config.yaml
n_layer: 12
d_model: 128
d_mlp: 512
activation: "tanh_gelu"
norm_eps: 1e-06
positions: "rope"
rope_base: 10000.0
attn_scale: 0.177
init_std_o: 0.0
init_std_up: 0.0412
lr: 0.00834
lr_mult_o: 1.5
lr_head: 0.00763
warmup_steps: 200
decay_fraction: 0.897
Each number is 128 + 32 x the weight over its row's rms, rounded and kept within 0 to 255. Layers, rows and columns count from 0. The size above them is the row's rms in percent of the matrix's.

# layer 7 attention value, 256x128, rms 0.0826, rows 103-127, columns 0-127
size [105  88  97  97  90 104 102  98 105 101 104  99  96 104 105  92  98 105  99  98 103 109  96 100 101]
[[133 111  74 149 107 156 116 110  83 142  82  94 106 218  78 149 113 197  95  95 144 110 166 153 150 145 144 141  71  96 136 119  94 164 138 157 212 107 164 132 184 199 149 164  83 102 121 136 151  92 139 130  65 146 127  90 103 128  99 113 164  98 140 141 140 183 102 112 106  81  65  72 170 149 123 179 143 168 152 151 140 108 137 113 102 124 161 100 148 115 135 108 155 100 148  84 100 159  94 141 119 152 108 153 122 121 106 154 137 148 102 142 160 129 186 152 163 153 125 140  91  51 137  93 156 162 162 113]
 [130  74 150 111 154 118 175 123 135 198 156 128  99 120 151 115 126 107 135  97 132 104 145 110 143 128 164 157 153 150 155  76  85 182 152 149  95  83 106 172  96 145 169 111  80 177 134 139  70 112 125  53  83 149 147  75 126 116  79 111 120 183 193 123 164  97 141 175  99  90 155 104 111 107  69 107 148  78 129 168 136 148 127 147 147 160 114 124 108 127 186 148 132 146 170  81 115 106 164 133 109 102  80 162 134 119 104 121 155 133  95 166 175  77  89 129 114  58  94 175 124 164 102 117 154 148 188 179]
 [119  75  74 124 132 163 123  93  89 142 150 111 133 181 164 147 146 127 138 125 161  99 155 149 149 116 167 194  83 189 118 164 114  67 138 128 102  99 109 132  98 125  82 142 127  97 104 123 113 114 138 154 174 128  95 113 193 132 100 106 137 109 118 151  95 158 138 131 165 125 124 133 149  90  58 109 142 142 137 192 110 105 103 193  98 186 159 133 156  68  83 106 121 127 126 106 114 111 193  54 131 159 107 206 123 125 108 185 137 125  92  36 119 119 173 114 128 142  89 104 145  61 114 106 120 107 160 112]
 [116 166 139 104 114 108 149 140 132 120 103  80  97 123 152 100 168 164 107 147 193 106 164 142 122  61 118 121 152 132  59 115 175 131  61 128 106 105 111 137 100 108 110 103 129  95 151 163 116 133 196 118  96 142 173 188  90 131 101 145 167 150 107 145 136 141 134 142 146 129 176 167 197  75 137 169 121 116 122 160 114  93  93 129 146 127 102 200 103 142 141 134  65 149 136 137 158  68 138  55  92 114 101 108 145 134 135 154 119 192 124 181 172 140 128 116  65 124 132  86  93 155 148 175 109  86 213 124]
 [125 116 164 179  94 125 201 106 142 142 110  86  96 185 117 155 154 131 186 103 159  83 139 167 127 130  86 185 128 108 205 100  79 114 164 139  69 148 128 110 132 101  91 104 111 104 127 122 219 127 115 147 170 131 164 113  90 124  93 123 173 137 147 105 148  66 131 143 103 149 118 141  96 134 174 123 144 119  83 154 120  96 163 116 192 126  82 173 162  73  96 106 124 118 111 114 120 139 137  74 123 117 162 141 147 143 131 157 154 120 113 226 140 154  78 131 152 182 144 123  77 131 150  88 155 133 175  98]
 [110 128 165 151 112 153  94 135 142 160 123 103 136 174 105 147 157  79 123 120 111 135 151 102 168 167 124  92 110 143 209  83 129 110 120 134 182 121 127 159 122 145 164 150 100 126 144 149 141  94 156 178 100 167 127 137  95  91  82 132 208 191  69 193 126 182  74 165 113 146 144 161  86 118 120 134 117 114 115 176 101 113  88 113 145 104 109 119 199 136 216 169 155 100 117 117 154  61 159 140 166 166 180  89 108 165 144  77 139  85  92 139 131 143 114 111 117 111 138  70  90 129 155 139 132 159 126 178]
 [142  74 151 113 106 120 161 184 140 108 127 127 127 163 148 149  70  88 148 157 114 151 137 244 113 139  95 107 163 117 107 156 170 167 105 123 148  98  75 141 122 157 151 120 108 170 147  83 116 158 101  97 143 168 122 172 158  81 170 180 115 146 125 111 138 114  99 116 119  88 103 151 113  73 120  93 169 106 153 160 109  82 167 150 121 139 175 186  98  86 109 128 122 169 160 139  73 132  80 136 123 159 145 184 116 145  93  99  82 160 160 132 161 102 106 144 139 141 169 142  76 228 136 133 125  72 115 136]
 [162 122 118 154  84 122 196 145 101  86  97 124 106 141 187 126  77 100 133 155  91 133 107  93  88  78 133 114 147 148 163  87 100  90 132 176 198 141 147 130 149 137  53 122 114 162 190 156  92 151 164 138 152  74 159  96 134 161 119 149 107  73 120 128 124 130 121  97  54  88 156 162 132  94 135 146 121  73 126 185 137 147 156 140  57 115 103 119 115 112 186 123 176 165  72 131 180 139 153 125  99 129 104 108 138 140 135 115 140  50 127  55 128 132  75 126 106 148 131  97 150 123 169 143  99 131 162  94]
 [134 161 110 112 128  77  80 173 152 136 151 161 111  96 154  89 100 133 111 139 169 134 116 123 161 140 167 151  89 118 158 112  81 112 132 186 110  77 171 140 155 115  40 133 185 175 137 116 115 178 165 154  90 190 113 137 133 135 132 140 170 110 156 106 135 103  99 122 175  71 127 116 129 109 126 105 167 164 118 138 113 177 166 107 117 146 119 127 138  86 147 133  85 157 109 113   0 121 117 115  81  99  99 190  82 158 134 172 115 219 108 112 157  92 110 129 147 125 146 145 130 170 141 113 151  96 127 108]
 [194 100 180 108 143 106 131 143 118 103 145 169 155 209 117 160 117 160 184 108 126 149  77 132  87  53 160 118 141  80 115 185 179 171 137 160 154 153 167 143 171 134 117 109 162 137 100 137 144 135 104 105  92 156 168 107 140  75 130 189 132 103 111 152 144 152 146  76 163 118 180 170 112 124 178 149  83 130 159 129 138 113 102 200  98 162 115  98 118 103 124 137  85 114  96 174 144 129  78 107 146 159 140 112 133 188 142 150  96 112  40 117 175 155 156 109 126 169 125 119  82 144 135 107 138 165 143 175]
 [128 118 139  95 103 114 155 192 154 135 140 115 160  75 133 156  78  51 145  84 120 141 145 132  77  88 114 134 129 139 116 137 116  81 133 132 114 141 190 125 173 159 152 117 164 118 173 146 187 121 140 132  82 157 123 175 134 143 123 175 141 148 115 106  42 150 161  97 124 101  83 204 127 121 169 113 130 146  99  85 167 127  86 188 121  91 181 135 127 146 147  75 137 123 116 113 142 122 158  88 141 115 104 111 133 140 175  69 147  78 155 171  20 150 129 151 145 112 127 123 183  87 121 128  72 115 114 113]
 [122  87 139 136  99 159 128 166  91  94 120 141 111  87 171 185 169 100 105  96  85 186 108 111 122 162  72 148 121 127  64 102 123 135 195 176  59 186 153 146  57 137 136 154 121 141 113 161 129 120 156 123 108  95  69 116 175 128  74 179  96 140  67 142 116 194  95  44  95  83 107  95 113 126 156 120 115 151 114 149 100 118 113 145 140 125 196 138 144 119 138 130 112 147 175  89 158 130 135 139 124  93  94 155 105 161 116 157 169 150 100 107  75 131 156 123 132 112 162 108 187 183 134 124 138 152 140 154]
 [145 156 150 157 111 118  38 159 123 129  94 136 144 178 124 104  85  82  96 147 135 174 156 163 148  87 204  72  88 116 124 150  66 105 130 171 142 146 142  95 149 160 139 125 132 131 156 158 152  72 151 126  98 127 128 136 130 139 107 132 109 114 153 106  69  84 228 131 166 130 142 115 134  98 141  70 142 144 175 106  85 127 158  89 114 164 106 150 177 133  96 172 122 121 148  87 163  88 136  94 136 155 112 179 123 159 120 187  99 125 217 130 182 110 143  89 111  94 103 126 135  96 118 112  79  93 100 138]
 [ 94  94 142 162 127 197 142 151 162 129 122 126 102 163 136 111  47 164 121 134 155 121 130 129 145  71 136  67 142 130 101 144 140  98 144 156 148 142 151  99 165 126  84 110  64  88 107 117  65 142 125 191 136 111 197  76 115  59 143 197 138 137 139 127 127 172 140 102 153 102 166 172 132 142 148 123  96 129 121 122 155  85 120 108 142 114 129  68 121 127  89 145 149 127 101  90 142  98 125 144 171 190 164 152 119  91  81  88  69 132 188 154  83 135 176  93 139 187 127 100 146  54 112 105 138 168 132 120]
 [152 168 201  90 122 159 123 137 123  93  88 143 144 129 112 118 138 149 118 124 105 171  90 169 138 175  84  86 118 121 143  98 156 119  87  68  95  90 125 150  97 185 127 187 120  93 106  98  77 129 157 134 148 140 127 195 145 165 162 114 126 154 170  52 182 143 104 129 146 131  99 163 102 110 170 106 123 139 105  83 101 123 103 125  94 128  83  92 129 170 147 107  74 169 126 111 130 151 127  82 192 145  85  96 150 161  76 176 127 133 202 159 161 154 145  80 149 162 140 103 117 108 100 180 135 172 146 184]
 [172 163  87 148 105 134 115  87 163 150 133 138 115 122 188  57 119  75 160  85  96 154 135 112 179 132 126 107 160 117 160  90 194 141 138 111 124 130  71 182 128 166 104 106 133 136 140 117 136 151 138 138 145 176 104  55 148 120 125  85  86 213 118  87 129 131 112 153 153  38 132 176 115 169 184  51  89 114 110 102 135 108 106 178 122 112 113 127 121 150  97 134 162 113 125 137 139  97 160 175 102  95 168 163 123  98 104 101 135 144  67  86 149  83 131  85 145 110 142 127 157 131 143  80 132  84 105  84]
 [122 132 103 123 155 108 141 147  90  90 132 169  77 182  88  71 144  67 122 148 134 118 120 148  97 101 129 104 163 125 180 139 144 133 121  99 206 161 151 143 190 149  79 143 160 109 160 141 140  98 161 134 131 148  87 114 150 106 154  49 169 134 123 125 159 120 164 136 138 165 100 133 144 148 161 124 128  97 128 117 117  88 146  93 106 138 125  83 171 134 116 194 172 190  84 113 109 125  82 120 151  89  88  88 171 100 216  71 137 150 138 137 144 168 148 137 135 147 187  55 128 123 159 117 138  97 205 118]
 [ 89  80 179 163 173 113 160 143 127 131  87 126 117 178 199 113 148 163  89  99 159 145 111 116 140 161 140 169 153 113 120 125 141 129 141  78 167  90 159  50 104 113 157 141 165 132  93  91 110 152 128  87 104 168 175  84 113 125 100 101 101 116 105 136  60 136 108 174  96 130 143 110 137 154 104 112 188 116 148 180 110 137 178 115 119 122  88 101 187 157 176 197 148  76  99 125 113 104 106  96 164 133 191 148  62 104 122  81 171 106 117 180 110 116 153 149 115 219 138 117 122 124 104 130 131 107 117 127]
 [132 117  79 164 154 102  92 174 100 111 110 129 145 160 125 129 175 127 111 143 155  96 182 113 138 163 133 153  99 106 156 109 109 119 161 106 107 166 114 114 210 141 193  81 153 193 153 137 130  86 152 111 130  97 157  94 143 188  92 125 142 199  82 129 154 101  79 160 138 131  82 170 203 177 124 145 128 123  96  92 114 118  79 175  92  87 110 124  86 204 162  86 102 114 121  87 101 106 136 159 141 109 109 139 110 168 172 108 163 168 107 115 151 146 127 111 139 215 114  98 138 127 137  73 123 112  95 124]
 [161 111  96 120 146 124 174 126 167 132 130 136 123  88  29  97 151 125 134 123  86 145 106 182 110 142 162  97 149 175  46 159 168  48 121 182  98 120 151 137 118 121 147  94 188 157 177 136 106  88 147 132 144 141 138 165 125 114 140 100 112  90  86 136 120 133 118  91  96 145  95  80 164 100 148  81 124 156 121 133  93 104 103 133 125 141 123 108  50 159 143 116  99 124 126 183 101  81 124 133 129 145 134 217 103 138  80 115 123 145 172 100  90 133  94 134  77 143 113 189  40 106 144 139 143 133 155 142]
 [140 135 124 192  94 116 127 141 149 119 131 162 144 117  98  77 178 118 138 111  93  57 110 112  89 144 190 115  72 109 131  97 145  95 142 130  90  91 111 198 115 166 162  82 119 153  87 162  79 171 107 167 128 131 147 113 165  95 139 111  99  85 211  97 108 117 108 126 144  69 162 138 133 118 122 132 157 126 156 126 100 178 162 131 110  88 139  82 158 152 126 150  96 140 151 183 187 162 145  33  87 131 154  89 137 161 123 162 107  72  98 154 171 147 138 132  71 155 144 132 160 122 165 133 116 112 180 159]
 [182 137 145  82 150  87 156 180 117 115 105 104  95 119 115 158  79 130 191 162 100 101 138 169 111 130  70  94 104 135 172 135 130 115 131 134 127 137 165 132 147  64 198 154 129 162  63 122 148 124 143 156 100 219 120 189  68 160 113 124 120 108  89 187 148  89 109  64 129 167 175 138 155 134  91  99 110 183 140 136 163 166 177 166 153 103 117 173 105 162 135 157 103 122 146 145 143 125 101 131 125 118 153 161 111 142 123 128 106  62 152 144 181 116 126  89 149 156 125 192 143  98  81  91 133 131 137 177]
 [137 111 179 101 103 129  67 119 126 174 110 213 151 108  92 145 126 169 118  69 138 145  86 131  82 141 116 135 161 149 135 105 148  72 158  97 109  97 106 133 125 166  65 129 123 158 144 133 109  98  67 120 116  99 160  98 127  77 173  92 147 125  99 118 119 132 123 170 112 103  65 109  99  56 125 108  89 162 225 136 138  39  95 122 129 148 159  95 114 149 103 154 178 118  81  62 140 111  92 127 117 149 119 142 123 152 199 144 150 137 110 111 177  79  94 129 131 162 138 147 181 107 124 118 144 128 150 121]
 [110 133 149 107  89 132  69 151 128 105 151 131 105  84 121 185 118 149 150  88  70 138 167 140 113 137 108 149  77  77 112  99 192  88  97 181 111 102 210 116 117  81 128  53 132  81 153 185 100  90 172 146 126 169 133 152 159 154 126 131 127  64 111 143 211 146  97 169 113  78  90 111 129 156 125 130 143 129 140 108 186 167 135 131 126 157 187 169 175 114  90 140  91 167 148 125 152 132 169 129 111 166 137 119 122 141  98  74 145 150 151 144 169 124  86 167 138 121  87 139 180 151 146 147  94 168 144 135]
 [ 64 181 154 150 200 111 153 199  85 146 156  48 120 123 196 116 183 121 165  99  98 160 118 152 150 125 173 151 178 171  90  82 137  80 111 105 137 140 132  99 144 140 111 106 126 126 197 147 141  86  99 186 146 146 106 130 140  91 117 128  94  79 116 111 105 108 156 139 133 163 174 146 184 116 129  96 119 193 120 177 149 200  86 131 117 105 161 139 125 170 134 146 145 123 167 122  95 196  92 138 131 147 130 133 109 135 132 113 104 144  59 119 128 165 152 130 132 117 101 142  75 134 140  92 149 115  87 175]]
# layer 7 attention output (transposed), 256x128, rms 0.0782, rows 103-127, columns 0-127
size [104  93 105 100  93  94 101  97 112  96 106  94  93 105 110  88  98 102  94  91 100 101 101  98  98]
[[ 70 133 122 129 100 103 174 147 120  74 130 141 129  79 106 154  73 111 158 125 177  76  97  84 112 113 123 111 180 123 127 104 192 116 157 159  41 110  73 148  97  78  50 135 181 127 180  88 132 137  92 100  95 150 166 112 120 124 116 120 140 144 114 160 198 124 122 101 129 157 146 127 155 130 135 104 115 160 161 116 131 141 122 151 195 141 134 122 136 116 130 101 151 176  87 137 149 124 168 111 118 146 114 117 133 160 137  60 115 111 108 128  77 106 162 117  59 160 163 140 136 166  98 190  52  88  87 156]
 [ 62  98 109  68 106 140  96 108 129 117 183 132 108 135 171 107 193 151 106 126  83 117 128 130  87 118 231 143  83 100 132 174 151 129 114 227 111 160 145 148 155 139 128 122 193  90 116 132 169 161 126 171 107 152  88 156 138 106 114  92 140 119 137 149 126 138 122 171 131 137 106  91 126 134 131 115 126 143 161 140 192 116 190 131 111 109 118  85 136 100 130 119 156 177 162 168 106  89  59 167 155 122 130  94 160 103 129 131 164 124 107 153  72 120  66 191  98 153 116 132 127  53 132 139 123 111 127 176]
 [ 63 153 199 147 122  68 101 158  76 108 171 170 126  78 125 120 107 153 132 106 178 172 173 111 128 128  72 202 151 113 136 159 186 106  87 115 205  84 161 149 157 139 131  96  81 153 117 148 125 136 113 141 156 153 134 149 127 141 115 202 102 133 103 151 151 160 116  80 129  98 142 160 129 117 104 156 131 152 204 164 114 132 144 103 171 122 153 106  97 118 113 133 117 113 145 128 111 104 106  66 162 151  88  99 121 108 132 124 132 112 157 113 100 135 180 109 101 177 177 125 131 113  89 223 107 180 157 140]
 [ 80  92 102 170 103 128  70 135 143 194 145 150 110 139 123 118 165  89 116 172 115 124 103  73 123 199 159 159 122 173 111  88 201 139 114  86 152 141 157 121 105 164 155 145 106 133  85 113 158  98 109  90 113  96  97  66 115 187 109 125  84 113 153 103 164  46 107 154 131  99 162 104  93 117 134 111  99 128 162 107 111 132 109 129 152  97 135 101 202 127 108 164 157 104 139 101 116 160 129 178 146  97 167  83 148  94  97 129 172 157 135  61  94 135 107  42 156  92  96 140 138 115  72 105 153 139 133 151]
 [138 115 124  77 121  71 167 150 145 188 157  95 128 146 129 157 125 108 130 106 136 115 138  78 152 159  75 141 103 167 116  51 161 155  91 136 139 122 112 117 115  79  99 118 131  83 112  98  80 162  89 110 125 116 123 129 201 170 123 132 129 155  63 108 162 130 123  77 118 125 142 163 152 134 101 115 146 150  90 141 162 171 114 171  96 129 144 176 148 120 132 169  81  84 121 153 131  62  92 199 141  87  62 130 158 121  99 206  50 131 163 111 124 149 160 103  68 120 102 157 158 144 190 157 134 142 111 132]
 [ 92 184 139  66 104 166 128 128  83 141 125 105  78 143  84 133 139 144 214 107  83  72  71  58 104 125 163 167 107 147 133 139 145 115 101 128 115 164 130 157 110 130 118 113 137 132 161 163 166 173 147 110 142 146 142 117 141 103 124 104 117 125 103 122 116  87 173 132  79 107 197  74 152 192 134  92 184 180 128 116 130  95 101 112 127  79 170 167 106 130 100 182  82 107 102 123 121 188 130  85 127  99 139 138 101 143 125  72 119 184 137 145  85  92 105 119 146  69 132 174 142  75 123 125 168 115  74 145]
 [135 132 146 104 122 158 146 186 151 176 186 143 148 108 117 125 155 119  61 117 169 170 182  84 150 111 113 126 115  96  69 120 149  90 169 137 151 157 148 138 178 141 121 101 165  84 106 116 138  81 168 105 131  93 177 153  90 137 129 142 203 151 131 131  99 172 148 202 169 134 166 152 123 144  99 152  95 142 197 152 154 124  81 130 142 129  99 123 142 104 118 161 161 101  94 138 170 136  73 111  56 155 207 120 151 132  78 142 145  93 142 124 143 109 162 136  95 170  85 126 147  58 177 125  91 134 145 165]
 [165 125  97 170 164 110 138 119 140 132  79 122 120 137 107  62 162 106 236 109 173 135 139 140 147 136 159 174 137  69 138 200 176 105  73  84 129 149 139 175 188 131 125 126 126 104 135 164 129 120 116 121  74 123 152 119 141 143  84 166 113 122 120 139 104 155 117 100 185 191 104 146  97 111  79  81 124 149 132 122 107  68 119  89 118  96 112 166 106 142  78 172 118  70 155 145  92 146 118 163 182 124 143 146  70 149 126 122 152 156 105 161  71 150 166 102 117  64  75 109 103 103 107  95 151 110 144 131]
 [104 126 120 142 145 149 109 116 124  69 201 173 200 100 165 186 141 134  86 115  85 110  98 130 145 124  77 155 131 161 117 134 199  88  94 115 126 109 151 153 156 100 131  54  75 113  71 113 123 118 122  91 111 122 134  85 113  72 110 107 140 210 134 124 108 120 125 200 122 163  97 127  73 108 157 155 137 137 136 107 170 113  90  96 135 195 132 141 108 149 116 162 151 168 104 131 126 115 139 141 125 148 141  52 160 101 174 138 114  73  93 128 124 134 190 104 131 105 148  96  63  67 124 117  88 113 124 116]
 [105 158 163 115 143 119 154 152  86 173 143 111 124  60 118 133 110 132 106 162 173  88  96  97 167 118 169 181 133  79 106 175  96 141  95 133 164 158  77 133 218 153  99 136 143 183 134 137  89 213 165 128 140 113 137 114 111 140  73 146 127 152  86 133 193  90 113 160 100 132  86 157 101 120  98 109  87 120  75  79 114 164 116  85 162 118  68 158 156 148 142 114 134  95 130 103 141 140 160 156 162 177 126  69 133 106 147 122 189 130 138 127 155  56 124 109 120  65 140 163 120 161  74 125 131 125 149 131]
 [195  89 166 151  99 114 119  81 120  81 116 118  92 168 123 165 116 154 178 130  93 180 160  86 130 112 162  79 110 110 106 108 132 119 103 128  91 136  97 126 149 202  94 143  46 152 103 140 125 151 132 106 138 156 111 125 114  97  69 113 127  68 102 155 164  74 163 200 114 149 148 191  67 154 142 128 192 118 138 157  73 135 176 155 102 101 142 136 124 119  81  92 106 137  96 167 127 162  60 102 172 139 110 115 161 173 105 164 130 124 126 149 138 116 151 118 164  94  88 150 123 165 179 122 140 101 179 121]
 [117 124 176 144 125 109 119  99  97 118  67 132  88 136  94  68 149 109 145 101 116 127 179  54 158  87 134 183 139 117 169 140 114 105 107 159 100 123 160 126  88 147 106 118 130 181 156  89 140 147 167 142 146 134 119 115 137  85 167  82  83  81  76 125 128  66 171 152 138 147  89 156 131  93 154 189 117 121 157 155 142 110 105 128  96  91 100 137 106 133 137  89 103  82 164 113 114 165 132  85 164 199 170  56 139 123  75 149 117 119 148 155 157 132 111 139 114 102 172  95  69 122 149  87  49  89 108 188]
 [135 138 107  97 123  94 130 162 143  87 135 107  97  68 179 161 145  78 141 164 141 104  81 173 154 154 137 198 131 123  99 178 159  95 145 122 143 112 107  75 127 157  99 107  72 116  96 131  86 165  75 169 121 166 123 125 143 122 105 118 127 138 163 154 137 146 155 180 150 164 224 135 172 157 130  92  59 126 141 162 135  89 114 152 119  81 148 119  72 162 159 125 152 149  95 129  91 103 131 130 112 159 102 118  91 124 182 130 138 103  88 139 188 139  92  84  79 197  85  69 139 120 122  75 136 132 168 145]
 [127 171 117 128 101 133 126 152 109  82 117 148 131 138 128 177 120  83 153 102 166 145 119 121 184 160 132 104 105 110 117 188 142 137 134  42 163 130 106 128 164 130 108 165 217 144  92 134 145 176 137  60 220 135  72 168 165 174 142  99 139 108 123  89 130 147 131 163 131 148 123 118 120 139 110  94  80 113 136 167  64 203 117  97 125  71 118 168  92 105  92 115  82 160 168 105 136 150 158  92 133 164  73 150 152 130 105 117 160 132 133 133 184 194 107 114  76 132 147 167 100 156 127 130 113  94 139 148]
 [116 156  59 149 105 142 118 152 125 134  63 112 113 136 103 170 210 137 137 144 163 130 160 165  92 128 142  97 152 137 124  65  87 103  89 220 155 165 105 142 104 100 175 164  94 132 109 131 164 145  65 106 122  84 151 118 149  97 114 140 120  86 103 136 119 156 128 136 145 136 170  89 147 141 101 158 117 150 132 143 121 231 115  99 108 102 175 151 132 132 153 165 121 139  96  51 180 132 151 123  81 103 203 101 125 102  92 126 126  73 126 163 136 122 120  99  73 124 120 137 159 149 104  46 136 108 130 120]
 [183 107 158 114 115 173 146 154 142 134 141 142 160 108 149  96 154 176 138 135 179 166 137  48 139  62 190 118 173 109 103 168 129 175  99 135 164 109 134  34 145  71 145 132 164 134  89 130 120  97 154  92 104 135 175 164 111 134 150 122 175  83 141  91 142  88 144 121 111 105 127 154 120 147  89 123 171 127 166 184 141 100 123 103 120 177 128 177 122 173 161 164  37 129 176  79 116 141 135  78 142 103 140 106 140  99 194  92 173 124 170 139 117 143 101 179 108 107 131 116 124 105 173 130 143 141 112 112]
 [121 108  94 135 143 129 153 126 115 159  71 149 141 131 146 143 106 156 151  96 169 116 125  58 152 139 109 117 107 119  88 134 142 177 132 107 109 162 102 105 117 133 121 125 124  49 116 121  73 140 116 154  89 138 146 132 103 216 152 161  60 135 162 157  67 112 118 144 107 202 101 174 122 145  87 101 214 116 142 161 195 147 128 120 100 115 158 129 133 148  49 134 120 151 164 119 223 161 141 131 156  82 133 162 107 153 107 143 134 103  79 149 100  75 131 142  94 143 109 152 116 162  85 113 118 172  91  78]
 [159 136  56  66 131 186 111 126  86 129 146 163 150 139 113 125 103 133 135 118  87 103  48 101 126 118 106  73 129 104  76 187 133 125 126 115 113 115 112 165 102 143 115 168 104 151 148 108 143 176 172  98 187 120 119 117 124 151 163 145 149 111 143 119 143 134  96 149 165 105 152 119 155 208 108 162  96  80 166 115 126 108 121  84 115 107 167 110 101  97  63  99 144 106 159 125 138 135 110 174 141 234 121 147  69 156 124 214  88 125 125 122 147 135 131 144 127 137 152 118 131  91 137 149 219 161  85 140]
 [118  84 161  74 139 164 135  39 105  86  55 137 124 134  86 130 129 163 123 210  85  93  79 130  93  88 147 144 191 137 109  97 139 143 154 147 173 163  88  95  89 129 151 158 152 102  99 105 100 156  98  84 114 115 186 136 148 120 131 117  89 100  97 157 108 102 167 144 159 116 126 114 141 120 102 107 149 119 213 103  92  90 112 116 207 152 188 158 169 150 157 139 175 147 173 122 159 168 109 110 159 131 129 157  95  81 108 164  98 121  95 121  79 107 155 145 176 143 109 130 129 155 143 153 166 126 113 125]
 [135 139  99 140 147  97 132 140  87  87 121 155  76 136 157 129 127 161  43 192 205  64 182 109 119  78 172 127 142  86 146 161 140 149  91 111 103 102 127 159 118 130 130  95 105 174 132  97 128 113 143 154 148 144  78 109 119 124 139 103 182 144 131  91 137 178 154 159 155 140 146  81 124 109  41 139 134 192 124 105  84 124  69 145  88 155 140 107 169 109 140 146  91  98 164 123 119 113 181  95  87  75 153  74 113 150 126 177 130 122  79  59 109 120 124 138 191 146 146 141 150 142 132 105 107  80 110 133]
 [123 167 117  79 169 133 111 118 181 119 144 138 141 113 158 150 109 112 115 144 195 145 115 109  55 147 120 143 126 126 151 151 156 110  77 162 111 147 194  95 116 159 199 129  85 155 151 137 160  95  48  97 116 148 145 114 160 149  86 180 106 134 106 127 132 153 188 145  91 221  98 103  91 165 153 148 121 169 150 178  66 110 110 137  92 155  53 125 128 148 183 123  98 170 116  97 152  67 152 183 132 167 140 178 115 144 184 107 180 110 126 113 125 138 160 100 136 104 117 140  99 120 145 129 122 145 123 103]
 [127  84 110 146 134 152 139 115 179 140 201 154  61 107 164  70 102 161 130 213 143 137 108 121 145 124 109 144 118 179 181 126  82  79 124 167 146 123 122 211  99 173  52 147 113  64 124 159 149 116  77 141 163  55 131 102 114 117 124 143 188 159 153 118 130 140 155 159 156 133  97 144 142 136 146 140 162 154 111 101 115 171 146  59  76 168  92 148 137 122  90 112 129 150 142 127 138  87 151  64 100 116 132 157 167 150 168 136  83 148 122 130 154 103 114 114 144 128 124 114 115  88 154 160 137 154 163  66]
 [ 95 182 143 119 173  83 205 116  61  81 151 107 105 137 160 142 101 139 158 106 151 128 180 121 168 158 131 133 156  92  96 153  78 130 128 130  86 180 115 131 151  64 112  83 146 151 116 187 134 128 154  75 128 156 148 169 142 128  92 129 131  86 206 161 105 152 195 119 117 112 184 147 154 143 154 113 102 140 165 146 154 172 129  91  96 163 110  93 114 117 134 151 136  67 173 128 160 128 119 142 138 108 130 110 127  63 123 192 145  87  90 144 108  75 118 135 106 144 115 148  52 113  90 158  71 140 164 130]
 [132 150 112  84 129 121 157 143 113 154 104 154 119 188 135  98 159 105 192 109 180 168 133 145 200  99  65 118 132 168 155 128 151 167 111 105  81 177  94 140 105 121 135 176 127  74 123 160 127 154 117 139 136  94  74  94 114  72 105 139  94 158 115 157 173 113 114 129 141 170 113 195 114 126 154 141 134 171 114 150 111 124  74 141 110 150  56  53 113 115 133 115 158 123  83 123 101 146  94  89 106 109 103 102 148 142 185 168 114 133 155  65 104 159 102 128 191 155 159  56  79  70 111 139 156 108 147 145]
 [121 129 129 113  92 137 125 106 135 141 163  87 148  83 132  83 109 172 122 125 163 133 130 163  96 107 120  96 137  39 160 124 140 192  84 153 144  71 126 112  69 154  92 145  96 131 121 137 110  99  98  77 112 169  78 159 137 168 173 149 162 155 154 110 105 132  94  83 112 156 173 157  91 175 128 131  83 112 130  80 112 145 103 119 106 136 130 171 153 109 116 213 147 161  83 199 144 152 121 131 149 175 140 156 137 117 160 148 164 149 138  78 127  89 150 177 154 166 167  45 155 131  67 181 130  89 141 136]]
# layer 7 attention query, 256x128, rms 0.0915, rows 128-129, columns 0-127
size [ 85  89]
[[150  92 138 140 119 112 173 111 132  94  73 130 107 215 142 103 103  58 107  91 113 180 155 130 171 175 137 129 138 158 136  94 128 155 128 147 121 103 134 161 167  95  79 107 107  93 144 172 141 155  42 113 182 138 166 114 154 123 107  69 156 119 138 163 126  90 112 102  67 149 141 166 180 145 143 151 130 149 141 171 153  71 192  92 111 107 137 141 137 150 139 134 141 136 102 163 173 180 141 155 155 130 105 138  97 103 149 150 138 146 160 139 105 119 166 179  53 165 176 115 138 109  83 177  83  76 148  92]
 [132  76  92 141 111 148 102 119 141  88 168 129 116 124 136 121 107 134 108 128 159  96 123 132  74 102 151 104 155 140 109 126  72 144  63  93 110 142 109 126  93 115 107 163  73 125 199  97 124 113 115 164 164 105 114 169 131 125 108 172 118  85 146 178  87  77 109 100 153 120 129 114 210  70 146 148 157 140  97  33 186 161 111 148 215 159 147 157 137 167 161  95 136 130 103 118 167 160 134 150 132 148 134  79 110 148 164 133  43 137  95 124 111 125 141 135 180 117 179 103 154  72 111 118 175 161 147 136]]
# layer 7 attention key, 256x128, rms 0.0942, rows 128-129, columns 0-127
size [ 80  91]
[[145  77 110 176  92 104 176 148 112 107 159 149 132 111 104 105 103 123  89  99  78 110  67 174 119  98 152 200 119 149 144 148 201  55 137 155 185 164 130 156 153  80 155 150 150  67 124 172  91 112 147 119 152 125 140 166 142  62 119 113 124 105 144 145 165 104 129  83 116 121 123 112 113 180 108 133  58 138 121 168 143 122  96 158 151  92 128 119  70 102 158 131 106  96 115 158  93  87 173  36 128 131 109  71 167 136 111 126 155 130 129 172  89 104 104 116 148 117 144 140 126 123  54 149 179 108 141 127]
 [172 182 146  99 152 150 154 100 137  99  58 120 104 103 102 145 120 113  89 112  94  90 126 135 123  77 113 135 112 139 168 122  90 109 145  72 117 161 124 113 167 104 111 107 169 117  90 155  85 144  94 137 135 128 129 163  97 143  81  48 132 187 123  97 112 127 145 192 115 140 130 154 119 134 131 118 108 147 114  87 193 127 126 116 185 153 106 130 157 139 157 158  89  86 126 142 156  81 118 150 170 166 190 124 125 134 147 122  69 103 172  46 186 175 138 138 115 128 110  50 142  98 165 154 107 184 148 204]]